Weights of a small GPT-style language model, trained from scratch on English Wikipedia: untied embeddings, normalized queries and keys.
Each number is 50 + 15 x the weight over the matrix's rms, rounded and kept within 0 to 99. Layers, rows and columns count from 0.

# layer 8 MLP gate, 832x320, rms 0.0901, rows 32-68, columns 192-255
27 55 45 51 50 50 68 63 68 58 17 58 57 29 49 32 32 28 29 52 37 60 48 37 42 60 29 53 51 61 57 78 59 48 73 55 67 45 50 63 63 75 45 50 58 40 28 51 63 68 44 39 38 48 40 37 71 27 32 67 51 61 24 31
31 65 44 57 35 80 58 47 50 50 28 55 39 55 68 47 62 45 38 46 41 33 72 62 75 63 64 39 65 23 56 65 65 13 39 62 52 62 45 43 30 46 32 29 32 55 27 71 37 45 47 44 48 39 57 20 38 84 92 58 39 46 53 61
39 57 56 22 55 64 43 44 27 65 79 52 43 61 43 72 55 39 60 74 32 37 31 18 57 61 62 24 50 27 62 27 56 22 66 30 35 65 45 69 23 47 32 55 54 44 71 42 71 46 57 58 43 32 45 62 52 48 66 60 70 49 62 53
30 65 43 60 63 70 41 39 48 51 17 55 70 51 60 17 75 44 47 55 66 67 49 28 70 71 44 39 19 64 37 75 79 57 63 63 68 72 43 36 51 52 62 42 26 65 35 63 61 62 41 56 60 50 20 28 50 32 29 47 47 20 26 42
63 59 27 97 50 28 41 34 58 67 56 45 21 58 61 25 42 62 65 42 59 25 61 61 50 45 48 34 56 55 47 57 59 56 73 49 45 74 63 54 53 54 38 47 51 49 51 57 75 47 80 66 72 36 26 54 41 52 51 46 77 24 73 67
62 57 10 82 75 70 77 55 61 48 44 73 52 43 49 65 38 53 42 40 46 30 52 43 56 45 46 61 31 82 41 45 59 33 50 49 52 54 20 39 83 55 33 60 77 47 31 48 57 65 59 51 60 34 46 54 45 63 62 51 70 55 57 50
68 48 51 57 42 37 58 48 72 57 30 41 56 56 64 41 51 65 49 53 63 42 46 37 52 37 81 43 59 56 46 45 61 33 51 70 61 64 65 54 55 58 45 64 41 62 48 32 70 43 76 49 44 54 52 80 32 61 66 66 61 67 79 40
48 58 17 70 46 66 24 39 55 56 62 28 63 63 58 25 28 35 74 36 40 31 25 45 68 66 45 21 39 62 57 94 25 47 68 57 93 73 87 66 60 34 50 42 65 26 52 70 69 78 61 67 48 29 61 45 46 35 91 56 50 59 44 60
52 70 39 49 44 43 64 48 66 69 43 32 55 74 77 63 51 48 45 52 40 44 48 70 37 66 59 27 56 49 42 53 40 31 72 35 31 80 46 39 37 76 39 68 80 46 36 49 54 61 46 45 58 46 26 74 50 74 78 62 47 45 63 39
59 50 62 75 35 42 57 22 75 61 61 39 42 34 50 64 60 28 37 42 64 26 48 31 89 44 51 29 62 48 64 57 71 34 59 70 44 66 62 34 42 21 43 78 69 28 44 42 98 65 48 67 55 30 42 61 34 53 61 26 75 27 65 62
52 40 63 52 37 51 68 41 48 48 62 70 41 34 34 32 36 56 37 52 40 40 36 32 62 48 62 40 70 37 31 38 73 45 62 72 57 42 56 36 54 52 68 50 61 62 14 74 56 50 69 41 59 53 47 48 50 39 39 77 12 55 40 37
34 73 46 66 45 50 57 58 35 44 71 73 36 60 47 39 44 25 28 42 59 11 46 63 63 60 36 28 65 46 37 70 56 60 61 31 44 66 55 53 68 38 50 40 35 23 48 70 49 60 54 26 17 50 41 36 27 48 38 93 47 57 28 39
56 63 53 55 39 62 48 22 71 60 61 44 41 48 67 58 67 31 44 67 39 48 65 43 67 54 32 42 33 38 51 59 63 32 28 56 25 36 17 38 06 51 61 76 46 61 31 64 34 43 38 56 35 36 20 48 40 43 53 73 53 50 25 25
33 48 51 60 53 70 68 45 75 64 51 69 60 62 73 46 56 33 49 25 35 36 38 27 61 66 49 59 57 67 32 68 80 50 63 88 42 56 44 38 55 49 46 68 42 52 55 50 68 64 32 47 24 31 63 51 63 55 67 65 24 56 33 40
51 60 71 45 30 41 33 51 48 45 49 54 75 37 49 74 41 26 24 58 50 39 66 36 78 61 45 55 33 50 50 80 78 38 70 87 70 60 21 31 20 56 37 50 46 52 59 05 87 46 42 16 73 36 16 58 47 32 46 68 46 46 62 32
54 86 57 50 06 65 52 49 58 55 68 15 57 31 72 49 39 49 52 49 71 38 55 66 53 50 48 58 27 29 65 42 71 39 18 70 72 57 55 46 76 62 63 69 77 47 42 52 61 84 49 34 13 35 45 58 56 63 64 40 56 26 54 72
56 50 56 67 46 47 47 65 43 71 47 49 37 56 70 59 15 31 25 65 40 31 41 43 55 83 61 51 45 31 51 57 46 67 77 68 45 56 53 34 49 47 60 27 80 38 70 37 47 46 45 28 63 15 57 31 49 54 71 69 13 41 17 59
00 33 66 69 56 85 47 62 47 55 69 58 29 26 41 58 54 51 79 43 27 32 56 48 65 62 55 41 57 48 49 64 55 50 35 27 46 68 49 21 61 63 36 59 57 42 49 67 18 77 40 34 44 53 40 57 62 60 62 69 57 58 68 52
42 66 62 72 62 66 63 49 75 78 39 39 44 66 62 67 40 38 67 49 41 34 42 44 52 76 24 53 48 39 45 44 33 50 51 61 48 49 50 59 56 29 40 53 72 37 49 52 70 22 44 52 55 43 42 37 59 40 70 37 15 27 25 33
42 49 51 44 31 51 59 31 47 49 57 99 38 44 65 41 45 47 28 44 17 29 76 59 80 46 74 51 53 67 30 77 75 36 52 31 54 43 35 34 56 57 32 43 33 21 54 39 45 34 83 24 54 51 70 96 39 56 43 47 47 57 56 32
67 51 67 50 71 66 45 73 32 74 35 31 53 55 71 60 52 37 62 29 40 48 37 40 76 76 28 23 46 53 36 32 48 28 71 67 47 63 42 43 43 75 45 65 67 44 38 47 47 43 69 84 67 47 82 31 54 58 70 37 44 45 55 74
63 43 41 74 47 46 30 66 56 17 52 59 41 46 50 33 50 47 55 74 39 48 21 55 63 73 61 47 51 56 60 23 86 12 44 69 68 61 27 54 49 81 51 54 30 65 21 59 72 69 69 37 31 36 08 52 54 39 52 65 57 49 76 72
36 25 43 61 61 57 88 32 69 29 26 36 83 48 68 59 60 39 30 85 31 71 33 37 58 66 51 60 62 65 32 75 52 52 45 59 94 79 57 68 35 62 67 77 61 41 40 40 57 34 65 51 64 71 52 49 35 39 53 64 53 51 53 37
51 62 64 85 67 67 65 36 52 58 60 67 55 49 64 64 14 41 49 19 43 50 61 49 55 51 52 39 52 50 42 50 34 65 40 65 52 40 65 59 67 07 34 69 50 61 55 22 37 63 71 44 05 31 81 54 63 66 54 54 44 54 37 56
61 81 48 41 32 55 46 46 53 42 65 52 48 64 53 63 68 43 37 38 44 43 46 45 59 48 39 42 68 60 68 56 48 47 39 40 66 54 49 71 56 48 29 65 65 51 43 74 51 34 69 23 23 46 51 55 34 60 68 40 55 58 52 61
55 88 50 35 50 64 45 39 40 66 39 27 77 57 72 72 39 30 28 53 52 32 33 43 56 67 54 45 53 18 64 68 57 37 20 82 40 72 49 57 29 60 31 72 53 64 69 47 76 59 95 37 67 52 19 47 51 53 92 53 54 57 53 22
58 29 73 56 54 27 52 60 53 68 56 46 66 44 59 29 39 50 46 44 65 51 38 12 79 39 34 66 47 35 55 46 81 31 45 30 91 37 55 30 50 48 57 75 42 38 53 49 58 51 86 47 52 33 46 58 66 39 57 42 55 52 69 45
45 38 67 54 55 23 65 36 46 35 52 86 72 52 49 18 65 40 33 51 61 36 38 57 59 55 49 27 67 72 58 34 77 03 81 60 65 44 39 43 37 61 46 74 45 42 47 37 56 86 52 70 21 41 50 36 28 34 52 50 55 16 59 49
48 54 52 71 56 57 96 31 65 39 41 64 54 47 64 36 62 20 50 54 49 34 49 37 71 45 26 66 46 64 67 49 58 53 59 46 59 53 49 35 56 34 54 48 79 34 51 35 77 62 46 58 33 52 50 28 58 39 46 99 58 34 43 37
35 44 53 40 57 52 79 54 63 68 35 50 54 81 73 54 34 47 63 27 59 47 49 40 44 65 44 68 41 35 30 48 43 51 41 61 36 63 43 68 48 43 31 44 41 42 40 37 39 51 52 50 51 40 51 41 66 76 61 30 28 46 48 48
55 31 42 88 47 49 37 33 45 45 56 54 68 57 60 47 37 20 37 72 90 46 30 52 57 61 62 66 57 40 51 91 36 67 27 78 85 51 61 88 52 71 55 37 60 61 55 39 74 51 71 44 50 60 36 60 64 63 69 57 48 52 14 53
43 73 63 66 54 43 58 60 45 38 42 49 34 62 53 46 81 51 36 62 60 46 62 37 47 50 40 28 56 42 45 59 68 23 62 39 54 64 37 17 61 40 50 52 38 48 26 58 69 49 67 52 49 69 69 47 64 61 67 63 45 34 70 45
41 56 51 57 75 65 77 59 65 58 35 66 81 55 47 48 27 38 46 44 74 36 50 57 41 62 39 60 66 53 54 26 56 48 45 41 61 46 34 58 48 55 45 52 39 63 28 61 67 59 61 51 31 59 56 51 57 32 51 55 45 07 55 61
50 39 28 56 55 17 75 38 52 78 50 36 78 28 79 51 52 53 28 67 44 56 45 22 67 44 43 30 58 37 46 70 26 25 71 54 50 41 42 18 58 55 76 50 72 44 51 63 65 47 24 39 64 56 53 67 62 47 39 63 41 60 33 31
49 41 58 47 47 54 53 34 62 51 64 49 70 48 56 22 17 30 26 58 53 34 39 33 47 42 36 69 72 66 40 68 46 41 60 64 60 50 58 53 47 44 61 69 30 47 52 49 33 55 38 73 44 52 58 49 67 61 34 73 15 51 33 31
35 39 47 50 41 62 59 33 45 49 56 52 52 35 65 30 43 52 65 40 25 40 24 39 58 58 39 50 48 50 65 68 57 67 52 72 72 82 37 69 54 34 64 81 85 85 40 36 56 49 59 19 38 48 32 40 61 45 52 68 57 51 46 27
13 33 51 84 56 64 59 27 70 75 37 66 46 55 41 35 56 44 71 40 49 54 50 26 59 73 72 53 30 65 31 55 48 54 43 55 47 52 50 27 66 26 58 48 34 65 04 58 40 70 39 30 62 43 68 42 86 46 74 39 25 41 50 63
# layer 8 MLP up, 832x320, rms 0.0913, rows 32-67, columns 192-255
60 51 82 52 81 56 84 21 59 60 51 65 80 56 55 36 59 50 57 26 64 38 54 51 57 54 14 59 26 21 41 94 45 60 30 66 69 41 51 24 79 35 67 67 82 55 21 43 37 34 23 35 53 52 42 64 51 79 62 33 60 66 53 47
33 22 46 62 44 60 28 47 62 43 52 36 24 50 36 31 30 66 48 79 54 78 44 47 37 39 62 68 44 56 46 29 61 49 32 48 82 46 80 71 53 63 47 53 48 59 53 84 63 50 57 28 63 55 32 46 93 39 51 68 32 41 45 63
60 37 45 47 63 41 58 29 67 70 57 67 48 36 39 51 42 26 17 55 33 39 17 33 56 38 50 68 50 33 40 28 68 52 36 44 55 48 55 43 59 54 51 37 66 56 63 44 39 83 48 63 36 73 85 72 55 46 34 41 46 65 31 39
51 30 40 57 41 48 37 83 27 62 30 33 60 52 52 25 42 48 41 71 49 48 60 59 67 45 37 28 23 53 65 29 32 27 27 67 46 56 48 55 67 52 66 47 45 55 56 64 48 37 51 55 38 50 49 57 51 36 43 50 49 44 39 61
70 44 28 89 40 25 33 52 60 15 37 58 63 64 56 60 54 72 48 67 66 48 87 33 59 60 65 78 54 68 36 49 67 47 71 71 60 52 45 31 65 36 41 62 29 54 52 35 58 35 64 40 43 56 29 35 07 64 66 55 50 21 46 63
74 44 33 71 47 58 60 40 52 21 28 49 38 32 69 59 46 47 48 59 44 51 32 51 81 76 42 48 50 74 52 45 41 39 63 45 68 53 63 27 65 64 64 29 75 16 37 66 53 57 79 77 62 51 57 24 68 57 59 65 55 20 34 67
54 24 79 70 55 70 54 41 60 68 55 53 09 53 56 39 41 28 45 39 61 41 64 71 58 49 28 36 72 46 48 49 52 41 63 59 26 75 53 71 57 51 45 41 43 57 46 42 38 39 55 70 66 48 59 33 52 45 45 56 30 56 47 37
20 47 61 50 44 67 39 50 58 40 25 68 44 18 84 55 46 29 38 39 42 42 78 42 49 48 33 57 67 39 38 51 66 42 51 11 56 43 08 33 54 58 47 54 58 45 36 23 44 23 56 75 50 62 31 46 29 39 44 35 71 44 32 65
79 62 64 39 24 41 52 65 53 21 66 33 60 61 42 64 18 58 46 52 40 58 42 55 58 41 61 75 55 55 44 49 62 49 40 46 46 59 75 01 49 71 36 46 54 54 34 53 56 59 53 42 73 35 53 65 51 71 55 28 66 67 69 73
91 69 48 67 26 54 41 81 42 50 65 45 60 51 32 73 61 52 37 50 26 44 48 58 73 22 37 33 61 47 66 44 56 34 39 84 38 65 81 25 38 28 45 45 64 31 70 42 81 40 72 35 72 26 49 99 45 44 56 39 84 11 52 32
46 49 38 52 51 40 50 43 51 47 59 37 54 50 56 69 63 43 52 55 64 49 53 41 41 45 33 76 37 63 66 55 71 33 41 50 64 83 67 48 44 57 56 66 43 44 54 67 43 62 48 40 49 39 35 58 36 40 40 34 49 64 58 54
54 71 79 36 42 16 52 83 37 30 51 67 50 52 48 32 48 35 38 34 37 47 80 40 48 55 53 29 64 59 55 43 48 63 58 55 67 55 43 26 46 40 49 42 33 60 42 59 59 51 50 35 31 40 33 44 46 36 60 26 63 67 45 63
30 38 62 65 58 58 63 47 28 52 71 58 19 63 39 63 59 57 15 17 32 20 66 50 38 41 80 48 66 37 67 55 73 65 39 43 48 44 64 33 65 44 61 46 42 57 58 32 20 44 67 41 40 82 20 55 66 83 42 38 41 50 72 47
41 44 71 58 48 43 49 62 52 53 16 47 31 70 42 08 66 48 57 54 65 39 48 74 64 64 39 51 31 65 03 73 22 39 43 62 50 39 25 11 51 87 68 82 40 38 29 58 43 67 54 23 88 54 61 65 41 48 58 41 08 49 58 66
57 35 30 76 13 50 53 39 56 51 38 62 38 42 39 50 42 41 41 19 42 38 86 57 49 25 45 26 43 45 38 69 51 33 74 33 56 18 24 64 16 09 49 61 72 49 44 63 72 64 42 68 49 76 58 42 53 57 51 48 44 69 42 36
55 42 40 41 56 82 60 32 31 65 39 54 17 55 60 45 71 45 47 22 47 44 15 86 46 43 32 56 51 64 25 27 51 79 82 67 35 29 55 60 50 36 67 13 41 72 48 61 38 48 53 58 39 91 36 31 50 42 48 54 33 51 40 65
19 51 22 42 90 73 49 30 50 64 56 81 71 37 57 33 51 67 78 60 76 52 23 54 52 47 48 59 52 58 57 33 43 39 73 67 35 37 48 47 38 46 67 36 09 46 45 72 36 48 42 32 57 74 50 14 50 55 32 54 28 35 54 37
67 62 39 64 62 50 50 60 26 43 47 45 37 41 36 60 53 55 54 64 22 29 47 37 33 50 52 55 56 50 56 52 56 67 53 39 58 56 65 51 53 48 41 44 77 44 46 55 42 64 59 44 49 42 66 36 45 68 56 51 59 54 52 48
69 69 78 22 71 84 67 58 49 48 37 69 43 64 40 63 32 83 62 49 57 06 41 58 48 53 21 47 47 44 60 36 37 56 54 32 22 48 27 48 55 28 81 22 12 58 26 70 53 54 39 72 60 46 45 43 80 39 40 33 44 53 55 69
37 57 57 47 41 61 48 69 67 48 28 58 59 51 49 45 50 66 55 45 40 49 38 53 79 27 56 58 30 73 35 65 76 54 54 54 42 32 31 50 82 45 30 59 41 49 47 49 48 48 59 41 39 76 69 57 53 69 35 32 69 26 77 46
31 43 19 25 28 35 31 39 60 29 51 58 63 40 44 54 54 56 21 54 63 51 44 21 51 32 77 62 50 60 80 39 57 57 34 53 67 59 63 51 41 32 47 58 32 48 59 59 75 40 72 40 27 65 62 76 56 35 39 60 40 51 69 43
70 56 62 60 52 26 33 65 44 36 34 39 69 92 69 46 11 53 48 50 46 40 71 61 70 39 41 48 34 38 49 54 50 51 61 63 60 54 62 18 38 48 41 73 33 37 53 60 62 39 29 49 65 26 69 61 32 32 51 49 30 76 47 72
47 36 53 55 38 50 70 34 43 27 56 57 68 43 35 23 62 32 56 41 41 58 44 31 47 45 21 69 89 57 51 78 27 28 38 61 50 58 57 55 28 46 65 54 56 43 28 54 62 35 65 65 49 59 60 35 43 58 30 57 46 50 71 81
61 53 94 71 68 58 30 72 72 50 43 67 45 63 48 72 48 38 38 54 56 74 58 30 59 62 70 60 58 52 52 44 46 45 65 56 58 38 82 43 39 36 26 50 44 46 52 44 58 56 52 44 40 40 60 46 50 81 46 62 43 50 62 62
56 11 52 48 42 30 45 55 32 52 48 49 54 31 44 94 53 39 50 32 51 52 76 24 58 58 73 42 76 58 51 36 51 40 31 57 36 26 61 53 65 97 59 57 54 49 54 50 47 41 51 55 46 50 20 72 20 58 43 44 63 52 43 54
54 41 42 42 26 73 52 41 61 49 72 57 47 58 63 37 48 54 56 51 44 41 04 53 57 51 38 26 30 50 61 49 38 67 49 53 50 37 55 42 56 24 55 35 73 61 66 77 74 38 36 48 50 60 71 57 29 23 59 56 68 35 33 59
44 38 55 74 45 90 35 63 56 65 64 25 88 55 41 48 51 58 33 33 51 37 78 26 34 62 44 44 43 37 65 62 25 44 63 70 47 72 55 47 55 41 23 62 52 40 33 82 63 70 49 51 32 52 60 48 54 59 69 30 57 57 63 54
61 57 26 48 28 58 36 73 49 53 29 47 41 41 63 85 42 66 51 51 49 47 50 17 59 58 38 86 38 33 46 60 19 45 25 19 67 75 71 24 46 53 45 39 60 60 64 50 33 31 53 19 48 63 49 74 51 52 55 31 30 37 31 51
73 44 55 63 65 29 99 68 60 31 57 44 55 48 35 51 58 52 40 42 26 52 66 57 32 47 30 72 84 53 32 76 48 52 75 51 42 56 38 38 62 75 72 53 60 63 47 43 67 52 41 44 63 44 46 49 48 35 27 48 48 37 11 58
63 34 44 55 48 45 46 38 59 62 62 56 42 38 43 50 49 76 31 26 51 75 29 59 54 65 21 94 36 88 41 60 29 61 62 59 40 67 27 60 63 55 28 64 47 66 67 44 70 34 53 30 83 40 24 61 68 50 36 71 41 63 83 48
62 68 42 85 58 65 58 47 48 41 39 40 47 50 88 59 86 45 36 57 30 56 44 60 24 55 48 53 33 82 50 43 56 70 31 82 42 39 61 46 59 50 57 33 35 35 68 46 53 19 56 42 68 62 19 58 45 50 78 64 61 54 33 68
00 76 53 52 69 61 78 37 36 54 45 44 44 40 59 18 72 48 72 50 48 55 58 40 68 47 70 52 64 33 42 65 49 54 65 78 63 53 51 57 26 55 57 59 50 62 22 43 30 54 66 29 48 28 70 46 56 86 53 40 55 52 59 34
44 63 55 78 26 48 38 36 77 55 28 51 54 58 74 51 49 52 16 41 11 55 39 43 53 40 51 53 37 51 41 45 32 60 81 68 44 59 45 55 36 55 45 57 61 58 61 30 86 28 51 40 58 28 52 66 57 57 50 66 55 46 30 81
57 59 14 51 32 45 59 31 47 34 30 63 57 37 46 50 45 53 45 59 31 62 68 36 51 42 51 75 20 57 54 64 47 62 40 48 55 86 67 36 68 50 41 41 71 73 35 69 46 65 47 55 28 23 64 57 39 46 60 46 44 64 58 49
64 36 31 65 49 64 56 33 30 45 49 32 51 38 70 71 84 38 63 58 23 35 71 55 49 26 68 49 49 66 65 45 15 38 25 59 29 54 48 80 64 80 34 24 48 41 45 45 52 65 71 99 48 43 24 40 35 64 58 32 58 49 54 40
59 20 34 90 55 57 42 50 45 23 68 79 55 41 60 54 28 32 41 52 39 73 58 67 66 39 41 41 56 54 43 42 35 59 55 62 81 49 69 68 40 35 19 46 44 65 44 41 42 39 64 73 55 85 53 56 81 61 26 39 73 66 75 47
# layer 8 MLP down (transposed), 832x320, rms 0.0891, rows 32-67, columns 192-255
82 47 41 61 59 42 47 35 44 41 67 42 59 40 55 52 53 22 52 44 59 43 53 71 58 38 47 92 62 60 53 75 62 45 48 51 47 35 68 27 32 21 42 59 71 21 42 72 45 45 42 45 59 44 54 44 54 61 43 56 44 29 30 36
46 42 33 23 20 34 46 34 38 64 43 70 45 54 61 61 64 66 53 61 60 60 43 61 63 43 84 47 41 65 67 50 71 55 56 51 72 47 20 39 49 52 70 39 38 69 42 47 62 62 55 29 58 33 64 32 53 54 66 40 77 60 61 59
78 63 57 45 60 68 37 66 37 35 62 55 40 57 54 52 54 42 28 39 61 32 34 37 58 62 77 42 26 37 35 51 63 70 49 52 60 57 71 56 50 50 51 75 39 50 48 57 36 27 65 80 34 28 50 31 65 46 46 34 54 41 73 30
64 29 58 54 47 62 47 48 58 41 57 37 63 49 84 50 10 31 62 77 16 60 57 64 26 47 64 58 55 53 21 76 52 47 29 50 39 38 61 74 60 45 57 37 50 56 45 47 55 34 62 44 65 59 48 60 35 57 52 54 45 51 56 54
45 64 47 37 41 63 31 53 49 43 41 61 50 48 16 78 48 61 44 86 45 53 70 52 55 51 37 61 37 50 19 23 69 67 51 52 40 44 81 34 55 64 44 51 27 50 42 42 70 37 48 60 62 11 61 30 40 42 32 41 42 52 26 55
42 87 60 48 34 45 65 39 54 62 37 53 30 37 69 67 61 65 30 67 46 47 43 50 68 60 54 44 42 70 47 37 90 65 76 45 43 68 66 40 39 57 43 61 33 29 46 50 47 85 45 65 51 36 51 54 64 52 29 43 55 40 67 49
35 51 11 68 71 74 47 54 47 45 49 37 79 54 73 25 69 63 54 66 68 55 63 33 72 58 53 70 78 70 69 54 81 35 22 43 48 44 47 70 44 49 64 42 52 41 57 50 37 51 79 44 51 58 52 56 48 52 56 34 10 88 61 63
60 37 38 72 28 22 38 54 29 46 59 36 47 69 51 40 35 57 26 56 55 22 60 32 74 58 49 49 50 56 56 36 14 27 57 63 46 41 57 40 39 37 31 55 53 76 46 69 60 17 43 51 37 63 43 50 83 40 76 23 23 44 86 56
75 56 70 48 39 42 53 49 60 57 46 35 70 15 68 55 57 38 52 44 47 49 40 37 44 55 59 77 32 45 41 54 49 56 32 66 77 54 59 40 67 48 24 23 59 80 45 50 31 37 58 52 60 59 61 22 68 42 36 64 52 63 47 36
66 70 57 59 40 79 40 57 26 49 61 25 72 69 47 59 56 55 60 31 48 48 37 48 70 15 41 67 72 52 62 59 44 34 78 73 29 65 63 24 36 60 41 53 43 35 54 56 36 29 19 78 72 98 61 38 58 49 84 28 54 55 45 46
46 70 63 46 37 54 64 42 47 15 55 47 40 34 30 51 62 57 46 53 68 33 58 51 53 36 32 45 41 43 45 54 63 15 54 32 58 69 61 59 53 30 52 36 66 43 31 62 51 66 53 37 56 62 42 61 70 38 50 66 47 81 53 50
69 32 51 67 45 25 33 46 76 37 43 61 59 36 78 50 45 70 48 52 35 62 39 60 38 54 61 60 52 15 37 56 62 39 59 84 64 38 28 39 36 72 55 70 49 38 67 26 50 61 40 55 49 22 57 66 57 58 65 52 41 60 48 69
75 86 40 40 42 37 44 51 37 41 38 52 52 24 46 57 30 46 46 67 56 64 55 67 57 52 59 72 72 55 65 45 57 23 63 31 51 55 64 46 65 57 40 34 58 58 55 41 38 67 62 73 70 34 76 58 46 26 51 62 57 47 40 30
77 23 77 76 45 42 37 63 58 68 45 56 56 47 56 42 32 72 72 74 44 57 71 42 39 47 44 40 57 54 50 67 53 44 77 55 34 56 52 28 66 43 54 40 95 74 39 49 39 74 45 64 87 67 41 53 33 51 45 63 18 48 53 50
46 48 51 45 44 50 30 61 54 63 33 38 37 45 58 39 67 59 35 34 61 55 43 43 85 53 57 32 36 52 41 73 33 71 26 60 33 67 47 57 24 42 50 60 35 57 77 32 45 71 51 59 41 31 51 50 49 61 56 39 39 47 68 71
28 88 49 64 29 86 66 49 33 68 42 25 50 65 57 48 46 55 64 35 78 41 35 61 45 50 55 46 36 39 53 66 42 42 46 59 62 84 37 46 39 75 67 25 50 62 45 67 54 51 43 48 54 48 50 55 51 37 62 75 50 59 46 80
50 26 56 67 63 61 53 55 47 64 49 84 68 35 65 59 26 37 46 46 56 44 33 54 36 30 54 43 52 50 50 65 22 62 38 56 64 83 28 16 70 81 50 57 32 73 30 55 52 58 61 38 66 28 39 26 34 48 69 18 45 63 45 33
54 69 56 55 58 73 62 30 44 26 37 62 38 66 35 55 48 38 66 38 27 62 45 50 58 77 50 41 70 43 60 34 61 14 57 73 54 53 32 47 54 71 41 59 59 42 62 56 62 53 69 52 77 47 32 61 65 15 37 47 71 79 81 58
78 41 47 23 47 70 37 21 86 55 58 39 41 51 25 54 57 44 30 44 58 68 20 79 74 39 23 36 56 52 35 42 48 53 45 20 34 66 40 76 16 28 56 21 28 32 50 37 48 43 75 51 60 80 33 42 40 48 43 41 44 76 68 40
44 55 45 61 63 63 28 74 58 50 52 28 56 57 46 32 63 59 51 68 59 54 38 27 33 76 31 72 54 46 41 13 43 73 45 55 57 57 56 58 46 18 33 41 46 69 46 75 44 27 60 69 58 99 57 25 55 66 37 35 46 38 59 50
52 28 34 32 39 54 42 78 34 36 45 53 59 54 70 57 31 29 42 38 30 45 75 32 54 49 40 54 47 36 37 43 45 52 76 57 56 71 62 26 31 62 57 67 48 45 47 39 43 39 69 74 48 47 59 68 43 44 56 46 44 45 76 60
49 86 35 46 54 20 45 58 65 53 39 64 41 51 61 45 47 52 63 52 53 65 64 57 35 55 42 38 41 35 66 67 61 59 53 24 48 70 50 36 63 33 33 46 50 37 48 71 48 57 72 45 55 12 59 76 77 30 33 48 32 54 39 37
46 75 44 48 81 46 45 59 37 41 53 35 47 86 63 31 47 38 59 56 69 57 19 35 08 60 65 50 68 68 67 38 43 71 33 54 51 39 25 46 56 27 50 32 40 18 65 40 64 31 64 86 29 31 26 30 64 23 36 44 32 59 63 55
53 21 66 44 39 36 66 79 44 44 63 35 39 41 33 25 72 36 69 69 62 30 59 44 14 63 64 32 70 55 52 67 66 77 60 53 81 44 56 78 53 58 41 40 61 44 20 74 49 16 50 31 68 49 15 41 33 43 55 34 34 63 51 69
46 60 45 45 56 57 56 39 40 52 63 54 79 43 40 76 60 51 44 40 53 60 63 64 44 39 43 46 61 46 37 41 29 33 50 53 27 39 61 50 34 64 59 63 49 33 68 66 44 47 30 24 33 67 43 42 36 73 75 59 59 73 38 51
56 55 68 43 63 62 35 71 26 53 52 45 59 44 72 39 53 47 47 64 43 74 69 63 48 56 41 32 37 47 36 64 55 56 62 73 44 53 45 37 67 83 24 81 62 46 42 48 80 58 53 56 16 14 66 29 60 37 56 50 35 56 69 64
51 27 30 61 50 82 32 61 67 51 35 26 51 53 79 64 64 24 33 42 46 51 70 60 56 39 50 42 37 59 67 58 47 78 66 52 38 58 50 48 46 45 26 52 62 55 65 55 77 43 66 41 42 46 44 64 38 28 60 38 68 30 68 60
39 44 59 55 46 34 41 58 41 54 61 26 49 21 48 25 44 56 31 35 60 63 42 37 58 38 50 48 20 27 22 47 49 36 64 84 34 53 68 28 56 59 43 53 36 32 57 37 58 54 50 78 42 19 58 43 52 52 68 22 55 40 46 36
47 52 34 50 54 71 50 50 57 58 44 15 64 40 40 51 64 67 58 43 77 18 25 52 67 39 45 60 66 39 58 64 45 61 47 37 57 43 64 48 15 52 32 67 36 49 45 51 28 67 68 68 53 61 49 37 72 53 22 66 29 66 58 48
73 25 72 52 29 51 23 45 72 28 54 40 46 33 50 50 45 36 28 42 25 67 46 60 58 74 50 62 26 38 37 34 42 60 64 56 42 58 53 61 77 75 49 54 60 47 50 58 51 41 42 22 37 61 77 34 54 66 56 52 39 48 74 51
52 50 41 39 60 77 71 48 57 45 35 29 40 55 74 47 53 49 47 45 29 68 46 41 38 51 56 43 51 49 48 43 49 57 86 56 44 61 11 37 47 42 35 59 63 38 45 33 50 41 34 48 32 48 53 73 70 71 43 53 39 75 43 66
58 41 44 34 44 50 57 55 48 17 41 49 47 60 58 39 47 45 52 37 33 51 85 73 66 57 63 23 22 41 34 65 16 37 47 51 47 55 50 61 38 44 65 61 55 60 51 58 41 48 62 60 49 47 66 22 48 60 65 45 47 83 50 53
57 76 47 67 38 45 74 37 46 51 66 72 36 47 67 39 43 45 45 34 46 32 57 23 65 32 65 75 52 64 42 35 35 56 51 39 24 63 28 56 45 56 28 53 42 64 34 52 41 64 55 45 40 68 53 31 61 40 40 41 57 42 48 56
51 47 64 70 53 31 61 23 63 71 36 44 39 41 49 67 11 59 38 46 42 37 15 21 17 29 37 51 29 63 46 52 44 40 54 39 55 39 55 35 41 46 64 39 51 42 70 46 42 37 68 52 43 71 73 48 47 42 48 49 47 52 42 46
51 63 63 24 33 34 72 20 38 32 42 71 75 62 50 58 63 26 54 49 83 77 33 47 54 48 63 46 57 26 75 58 63 59 62 19 45 53 17 53 48 32 35 12 33 59 46 69 48 49 59 51 55 37 41 37 54 71 77 39 81 43 72 56
59 42 47 63 70 34 45 68 40 58 56 18 57 36 60 55 40 51 46 21 47 75 74 23 31 37 35 69 50 44 49 77 61 54 56 47 59 56 36 61 60 45 38 69 54 63 49 37 84 60 65 65 53 50 52 55 44 49 28 37 55 54 59 48